python train.py --d_model=192 --vocab_size=2048 --norm="rmsnorm" --positions="rope" --rope_fraction=0.25 --attn_scale=0.279 --tie_embeddings=false --extras=["local attention windows", "shifted keys", "norms scaled by depth", "capped logits"] --init_std_qkv=0.0299 --init_std_up=0.0299 --weight_decay=0.013 --train_tokens=371200000 --dataset="wikipedia_en"
Each number is 128 + 32 x the weight over the matrix's rms, rounded and kept within 0 to 255. Layers, rows and columns count from 0.

# layer 6 attention output (transposed), 192x192, rms 0.312, rows 84-94,116-126, columns 96-191
[[173  88 135 134 123 101 122 109 121  92 110  98 120  74 136  97 151 136 105 139 154  75 158  84 114 119 137 111 185 109 151 115 124 127 148 109 142 142 178 128 105 143 165  91 128 133  95 115 149  66 113 133 170 160  80 130 153  99 208  92 153 120 107 131 106  77 136 143 152 113 120 104 111 127  93  79 133 155  99 132 150  99  79 165 119 130 143 144  92 158 149 115  92  95 131 184]
 [108 108 150  46 116  90 110 181  83 122 117 124 125  84  89 175 166 104 114 190 108 129 104  98 122 138 181 102 152 136 192 118  86 113 129 113 178  95 130 149 192  61 139 125 130 142 127 104 132 137 136 111 136 110 141 111  89 120 108 119  94 185  89 113 171 120 127 137 165 128 162 110 179 118 118 113 131 105 113 113 123 159 140  87 127 120  95 165 125 136  91 112  84  87 146 149]
 [ 86 159 116  73 137 126 138 114 151 123 171 121 134  85 186 201 139 110 130 115 123  66 106 135 149 127 130 120 110 106 110 209 187 136 135 111 128 131 146 152 187  96 104  55 135  95  97 146 107 177 133  69 173  85 110 146 154 122 152 167 119 138 123 129  59 110 113 150 128 138 133 155 171 173 134 127 127 153 136 127 140 157  98 107 171 133 111 132 123 134 159 118 134 134 104 158]
 [120 103 137  91 104 129 101 121  79 167 121 159 117 115 138 140 135 112 125 137 146  84 104 141  98 123 108 119 110 149 132 127 127 119 132 175 123 141 127  76 120 116 120  96 110 152 115  88 155 158 148 136 108 116 119 159 140  88 129 130 167  97 137 140 147 124 109 113 144 120 141 209 124 132  63 122 142 123 137 103 112 127 113 150  99 108  84 127 146 112 134 117 149 116  83 117]
 [102  68 131 132 133 127 125 154 104 138 143 177 168  97 160 105 158 121 109 104 112 136 145 150 111 117 134 149 126  89 150  97 107  97  99 132 125  87 145  88 155 127 129 118 119  93 145 100 135  90 153 160 121 128 154 101  92  88  84 158 136 115 113 103 102  99 119 168  91 119 133 146 148 145 161 144 146 111 116 117 131 107 125 153 137 162 149 137 189 127 149 105 165 120 133 144]
 [143 143 154 132 147 113 156  81 131 107 139 125 145 160 172 134  67 128 101  96 149  97 105 106 150 120 124 190 142 119 155 109 150 118  90 123 110 147  97 114 149 147 142 119 113 182 144  83 116 121  83  88 120 132 156 171 133  99  81 114  72 121 139  80  76 134 112 102 152 127 146 126  93 107 149 130 126 135 145  87 105 122 115 116 122 119 130  77 105 114 131 107 125 115 156 137]
 [174 122 110  97 150 124 165 161 141 154  93 119 134 127  94 134 149 123 172 161 175 119 162 135 104 123 139 113  67 134 149 134 147 103  74  95 175 149 112 122  82 157 111 157 151 140 125 102 124 128 129  72 112 125 143 118 128 169 157  93 150 145 114 132 111 119 144 150 146 144 132 133 112  91 126 111 167 130 122 193  77 121 176 133 133  92 177 106  74 138 136 110  79 108 131 124]
 [142  79 148 118 184 155 136 120 118  87  96 148 143 115 170 162  91  98 102  98 148 118 143  96 127 106 127 115 151 121 150 136 125 170  74 120 109 118 136 128 107 111 158 118 150 155 122 103  97 142  90 126 162 139 177 143 105 142 120 124 145 163 106 118 185 162 155  99 172 141 145 122 187 133 183 113 131 198 123 124 122  98 103 139  92 109 163 127 139 145 112 122 119 128 144 172]
 [166 133  65 163 161 162 147 178 172 140 146 109 139 124 132 119 102 121 104 120 170 185  67 127 162 140 154 110 151 132  65 119 148 127 148 158 186 135 174  84 131  88  69 109 146 128 103 145 134 150 129 107 110 107 121 114 109 112 115  84 121 141  83 159 124 106 124 140 136 109 129 127 161 155 146 168 213 118  69 151 121 138 174 105 138 168 123 126 101 116 145 155  74 150 159 119]
 [141 152 157 140 147 127 151 118 175 118  94 138 138 150 117  91 100 170 173 118 117 144 131 135 156 113 144 123 103  94 103 100 131 130 131 114 140 168  71 178  88 113 127 113 142 122  97  93 124  88 148 111 121 107 156 172 117 161 137 123 141 107 184 138  89 179  60 117 131  99 167  96 108 145  85 114 102 121 117 185 114 112 123 109  86  78 113 135 165 110 115 146 148 130  87 124]
 [124 129 143 133 104 122 133 113 156 156 136 125 165 104 127 158 137 156 129 117 149 158 157 180  93 113 111 126 105 140 114 111 145 148 160 132 123 138 119 125 153 174  83 140 107 130 128 114 183 197 118 114 137 146 212 138 119 173 124 134 145  70 164 135 119 158 119 121  79 108 103  91 136 143 147 175 112 136 130 148 133 134 196 146 102  89 117 148 114 169 135 153 100  88  81 132]
 [102 140 141 126 119 152 106 146 157 207 156 154 121 137 119 167  71 116 149 137  78 136  73 122 123 180 103 116  96 134 108 132 108 146 142 142 145 132  66 166 127 119 155 128 117 143 141 133 131 197 130 170  83  72 133  92 129 139 120  95 102 179 103 145 110 155 128 163 145 156 155  97 104 152 180 115 169 154 124  41  99 161 136 130 112 108  58 104 115 100  78 147 102 139 132 105]
 [182 135  87 193  99 162 122 143  97 137  63 125  42 112 179  88  98 153 144 100 130 179 155 123 105 103 128 134 112 100 119 121 164 133  76 134 117  70 155  53 125  95 116 128 194 103 155 186 182 102  78 146  88 168 195 149 158 144 129 121 177 147 133 170 123 177 136  70 104  84 118  73 119 105 136 133 129 125 109 197  94  79 133 175 152 189 145  93 123  81 157 103 139 180 148 110]
 [169 106 101 144 157 119 120 133 108 136  81 176 118 121  93 104 172 155  57 110 126 140 140 135  92  93  70 124 137 132 111  85 131 147 131  79 165 122 114  73  99 103 128 188 137 130 144 133  81  80 171 138  80 192 146  94  89 121  90 107 140 122  96 113 150 133 140 156  91 130 157 133  89 128 136 152 163  57 120 101 125 107 153 174 117 139 130 136 164 111 149 125 130 139 137  85]
 [159 144 161 151 165 129 137 128 156 162 148 101 128 153 102 162 129 132  78 111  94 148 121 117 160  79 105 141  79 159 199 149 132 129 112 135 154 128  95 113 138 127 119 161 158 156 184 200  65 117 180  74 178 127 119 131 136 170 138  60  98 106 103 136 116 141 142 164 138 175  96  30 109 104 204  86 178 109  80 105 171 146 118 213 140 131 150 104 173 161  99  99 164 116  96  93]
 [112 101  94 129  69 137 126 138 144  79 182 164 153 132  98 157 129 119  84 152 170 105 108  93 110 198 140 136  90 135 157  80 184 139 174 128  75 123  96 131  81 103 139 157 150 128 160 158  91 150 123 116 100 119 129 120 226 162  80 118 147  74 163 133 159 111  85 100 101 156 143 163 126 140  66 145 127 112 120  71 116 122 140 127 123 144 113 121  91 106 122  95  39 146 106 127]
 [125 112 167 204 115 125 124 134 115 145 103 133 106 173 131 147  70  86 173 113  77 142 131  75 113 128 137  96 135 163  98 110 110 138 123 148 156 175 182 124 119 145 102 129 114  91 107 193 124 147 117 165 151 166  89  89 121  89 195 120 116 142 151 133 145 112 164 165 174 129 114 173  93  94 150 146 144 140 120 134 165 153  98 121 123 133  92 150 128 158 126 134 159 126  86 102]
 [142 162 107 174  84 134  93 146 127  61 130 131 113 131 128 141 135  90 118 135 110 145  75 121 152 100 120 129 149  97  97 129  68 148 120 119  74  93 146 114 195  79 176  82 110 131 119 130 165 126 122 166 118 171 159  83 174  98 134 116 124  68 104 145 126 141  95  77  52 117 139 107 134 171 137 109 150 148  98 117  93 131 120 135 114 145 120 144 113 143 131 155 192 134 181 123]
 [106 126 124 135 142 140 172 106  86 188 149  97  94 122 165 121 134 153  96 164 101 192 126 154 133 113 173 118 139 115 137  66 149 104 204 164 157 122 105 112 178 133 124 150  80 148 138  83 142 106 158 154 113 144  68 126 124 190 133 153 139 135 133 137  47  77 165 104 129 120 128  67  89 160 130 121 156 122 148 107 119 124 138 110 219 136 107  99 158 111  84 135 161  90 111 163]
 [150  73 160 108 125 120 132 104 118 130 136 146  89  97 120 141 113 123 147 153 145  75 161 120  47 136 151 131 106 124 163 158 129 109 139 117 142  85  75 161 150 145 114 150 106 132 145 109 112 120  77 130 101 123 145 142 155 144 116 157 154 143 146  88 122 101 153 124 125 107 130 109 137 109 148 117 101 146 127  89 126 152 123 115 105 175 102 150 158 134 160 109 146 115 121 117]
 [104 112 147  77 122  85 129 142  40 131 134 152 131  73 151 162 149 119  91 113 147 115 155 100  97 125 124 168 153 135 112 125 127 115 105 162 142 101 148  59 167 111 101 188 154 125 153 172  85 141 117 112 145  94 139  83 190 154 170 117 138 153  86 143 156  67 129 197  86 151  95 141  88 107 167 159 178 126 136 166  65 145 108 168 166 130 169 117 109 146 119 121 115  69 142 108]
 [147  42  93 162 155 175 177 173  93  91 166 140 144 148 103  74  49 115 138 153 159 146  76 142 137 153 173 124 170 112 138 135 131 145 157 125 147  60 156 177  92 170 111 150 166  78 126 115  92  89 147 138  93  77  97 124 207  68 172 139 106 143 174 126 115  85 109 148 166 139 125 122 142 129 123 100 161 118 102  45 119 131 112 156 118 155 103  90 168 178 147 170 126 137 175 150]]
# layer 6 attention value, 96x192, rms 0.405, rows 53-63, columns 96-191
[[114 133  90 131 122 112 167 146 150 123 162  96 146 129 147 152 145  99 122 146 122  84 150 132 162  87 184 132 134 133 119 110 131 103 213 127 129 110 128 169 144 124  87 151  92 112 112 153  97 127 149 138 128  93 110 125  94 153 144 189  87 104 113 141 122  50 107  68 123 104 188 151  76 157  90  85 121 156 182  98 167 124 111 141 136 132 112 107 128 137 133 119 150 114 120  91]
 [ 85 141 164 160 117 156 148 115 170 137 167 103 170 136 139 103 153 173 150  77 157 124 135  69 150 121 122 140 155 158 134 161 109 165 162 113 138  84 136 141 112 134 114 154 108 122 133 116 143  84 126 145 107 105 114 146 197 101  99 127 169 157  84 118 119 162  83 100 157  87  86 125 173  80 131 112  86 128  95 146  99 145 158 111 114 145 135 113 128 119 105 109 137  77 163 106]
 [ 68 148 128 191 135 115 126 131 114 140 131 120  78 124 164  42  92 175 131  99 162 162 127 195 163 116 142  87 128 100 138  97 109 117 191 169 167 152 146 145 107 104 139 125 137 126 144  99 161  83  94 149 120 127 113  97 116 173 109 124 127 126 151 141 160 125 122 139 177 129 142 171 130 116  82 144 119 117 139 104 123 183 107  93 145 129 155 134 113 111 167 159 136 117 134 130]
 [125 123 183  91 140 142 193  64 159  99 156 111 147 132 183 122 144 110 222 104 146  91 126 177 135 103  75 151 168 148 152 141 149 127 108 120 181 184 188  82 145 117 160  89 130 120 130 112 152 135 153 145 133 138 123 110 109  79  69 177  91  83 106 145  89 136 133 154 169  90 104 167 138  68  82 166 114 148 138 166 118 160 131 102 168 110 153  98 112 160 155 111 155 147 154  99]
 [134 167 112  97 137 127  80  84 144 161 169 146 105 180 102  91 139 117 119 168 162 121 102 162 134 131 153 123 113 118 107 152  96 133 221 111 143 133 135 155 129 158 104 156 127  97 117  98 129 125 152 143 121  79 154 140 112 171 136 120 123 139 172 172 124 126 147 153 115  93  80  87 128 181 153 162 128 106  92  84 117 137 199 137 122 161 110 103 146 180  80 116  88 106 149 119]
 [ 87 101 149 126 153 121 168 117 146 135 142 111 160 111 137 116 126 127  82 112 150  96 134 130 161 117 170 189 166 163 118  82 148 124 195 139 129 133 149 108 106 145  97 176 128 137 163 108  88 134 163 140 141 112 133 105 120 157 115 195  94 164 137  96 161 146  85 141 147 110 111 133 173 116 129  95 117 119 149 104 141 128 116 140 147 122 125 121 137 107  92  69 110 124 123  90]
 [139 131 104 177  79 141  84 147 141 103 101  59 124 145 110 196 129 147 153  64 126  87 159  83 160 128 120 108 153 141 173 187 116 116 126 130  99 125 136 111  93 158 133 159 136  77 108 163 113 144 144 107 171  91 170 129 173 170 170 162 114 150 132  82 182 106 211 154 135 139 166 125 112 153  90  96  79  55 120 138 123 127  87 183 105 122 102 205 109 170 186  48 161 185 146 145]
 [ 99 139  93 123 102  83 190 143  97  80 115 118 151  98 123  84 128  94 125 143 162 134 179 105 157 103 139  69 124 116 144 142 167 108 124 103  75  88 129  99 137 121  61  66 135  92 151 130 102 146  87 153 178 124 153 208 117 109 134 124 156 205 159 146 163 145 123 147 117 126 116  87 178 135 118  91  90 126 131  87 128 108 110 184 109  73 102  92 151 136 140 139 117 120 135 188]
 [130 128 149 193 116 126 117 121 153 121 129 101 161 175 126  95 138 117 157 157  83 120 131  87 118 116  95 109 109  81 116 114 110 179 144  97 135 137 103 141 161 130 147 136 131 112 124 121 150  56 159 126  81 195  35 183 162 125 128 142 148  83  79 120 115  84 128  87 139 200 119 161 132 103 118 105 110 106 141 123 153  82 184  80 106 117 112 140 138 118 138 112 123 140 143 136]
 [140 152 125 164 144 129 180 105 154 156 115 128  99  95 164 144 112  70 117 106 120 100 108  86 106 162  91 147 128 120 122 179 141 123  86 208 172 168 110 132 107 103 119 170  71 176 118  89 124  87 157 170 186 152  83 158 104 104  89 120 131 142  88 104 133 121 143 136 135  95 136  96 124 168 177  81  87 109 159 109 123 150 113 104 142 115 127 140 127 155 133 166 129 168 132 114]
 [146 140 109 160  98 177 104  87 132  94  67  37 164 112 127 123 137 130 169 178 150  80 113 143 121 134 168 116 109 152 113 159 157 171 114 169 121  99 101 164 136 116 140  83 137 162  64 125 123 113  65 126 152  94 130 150  89 105 187 126 137 166 133  89  92 120 137 152 118 176 109  88 133 132 120  84 172 114 140 135 147 126 123 110 143  56 114 160 117 149 140 112 123 179 119 138]]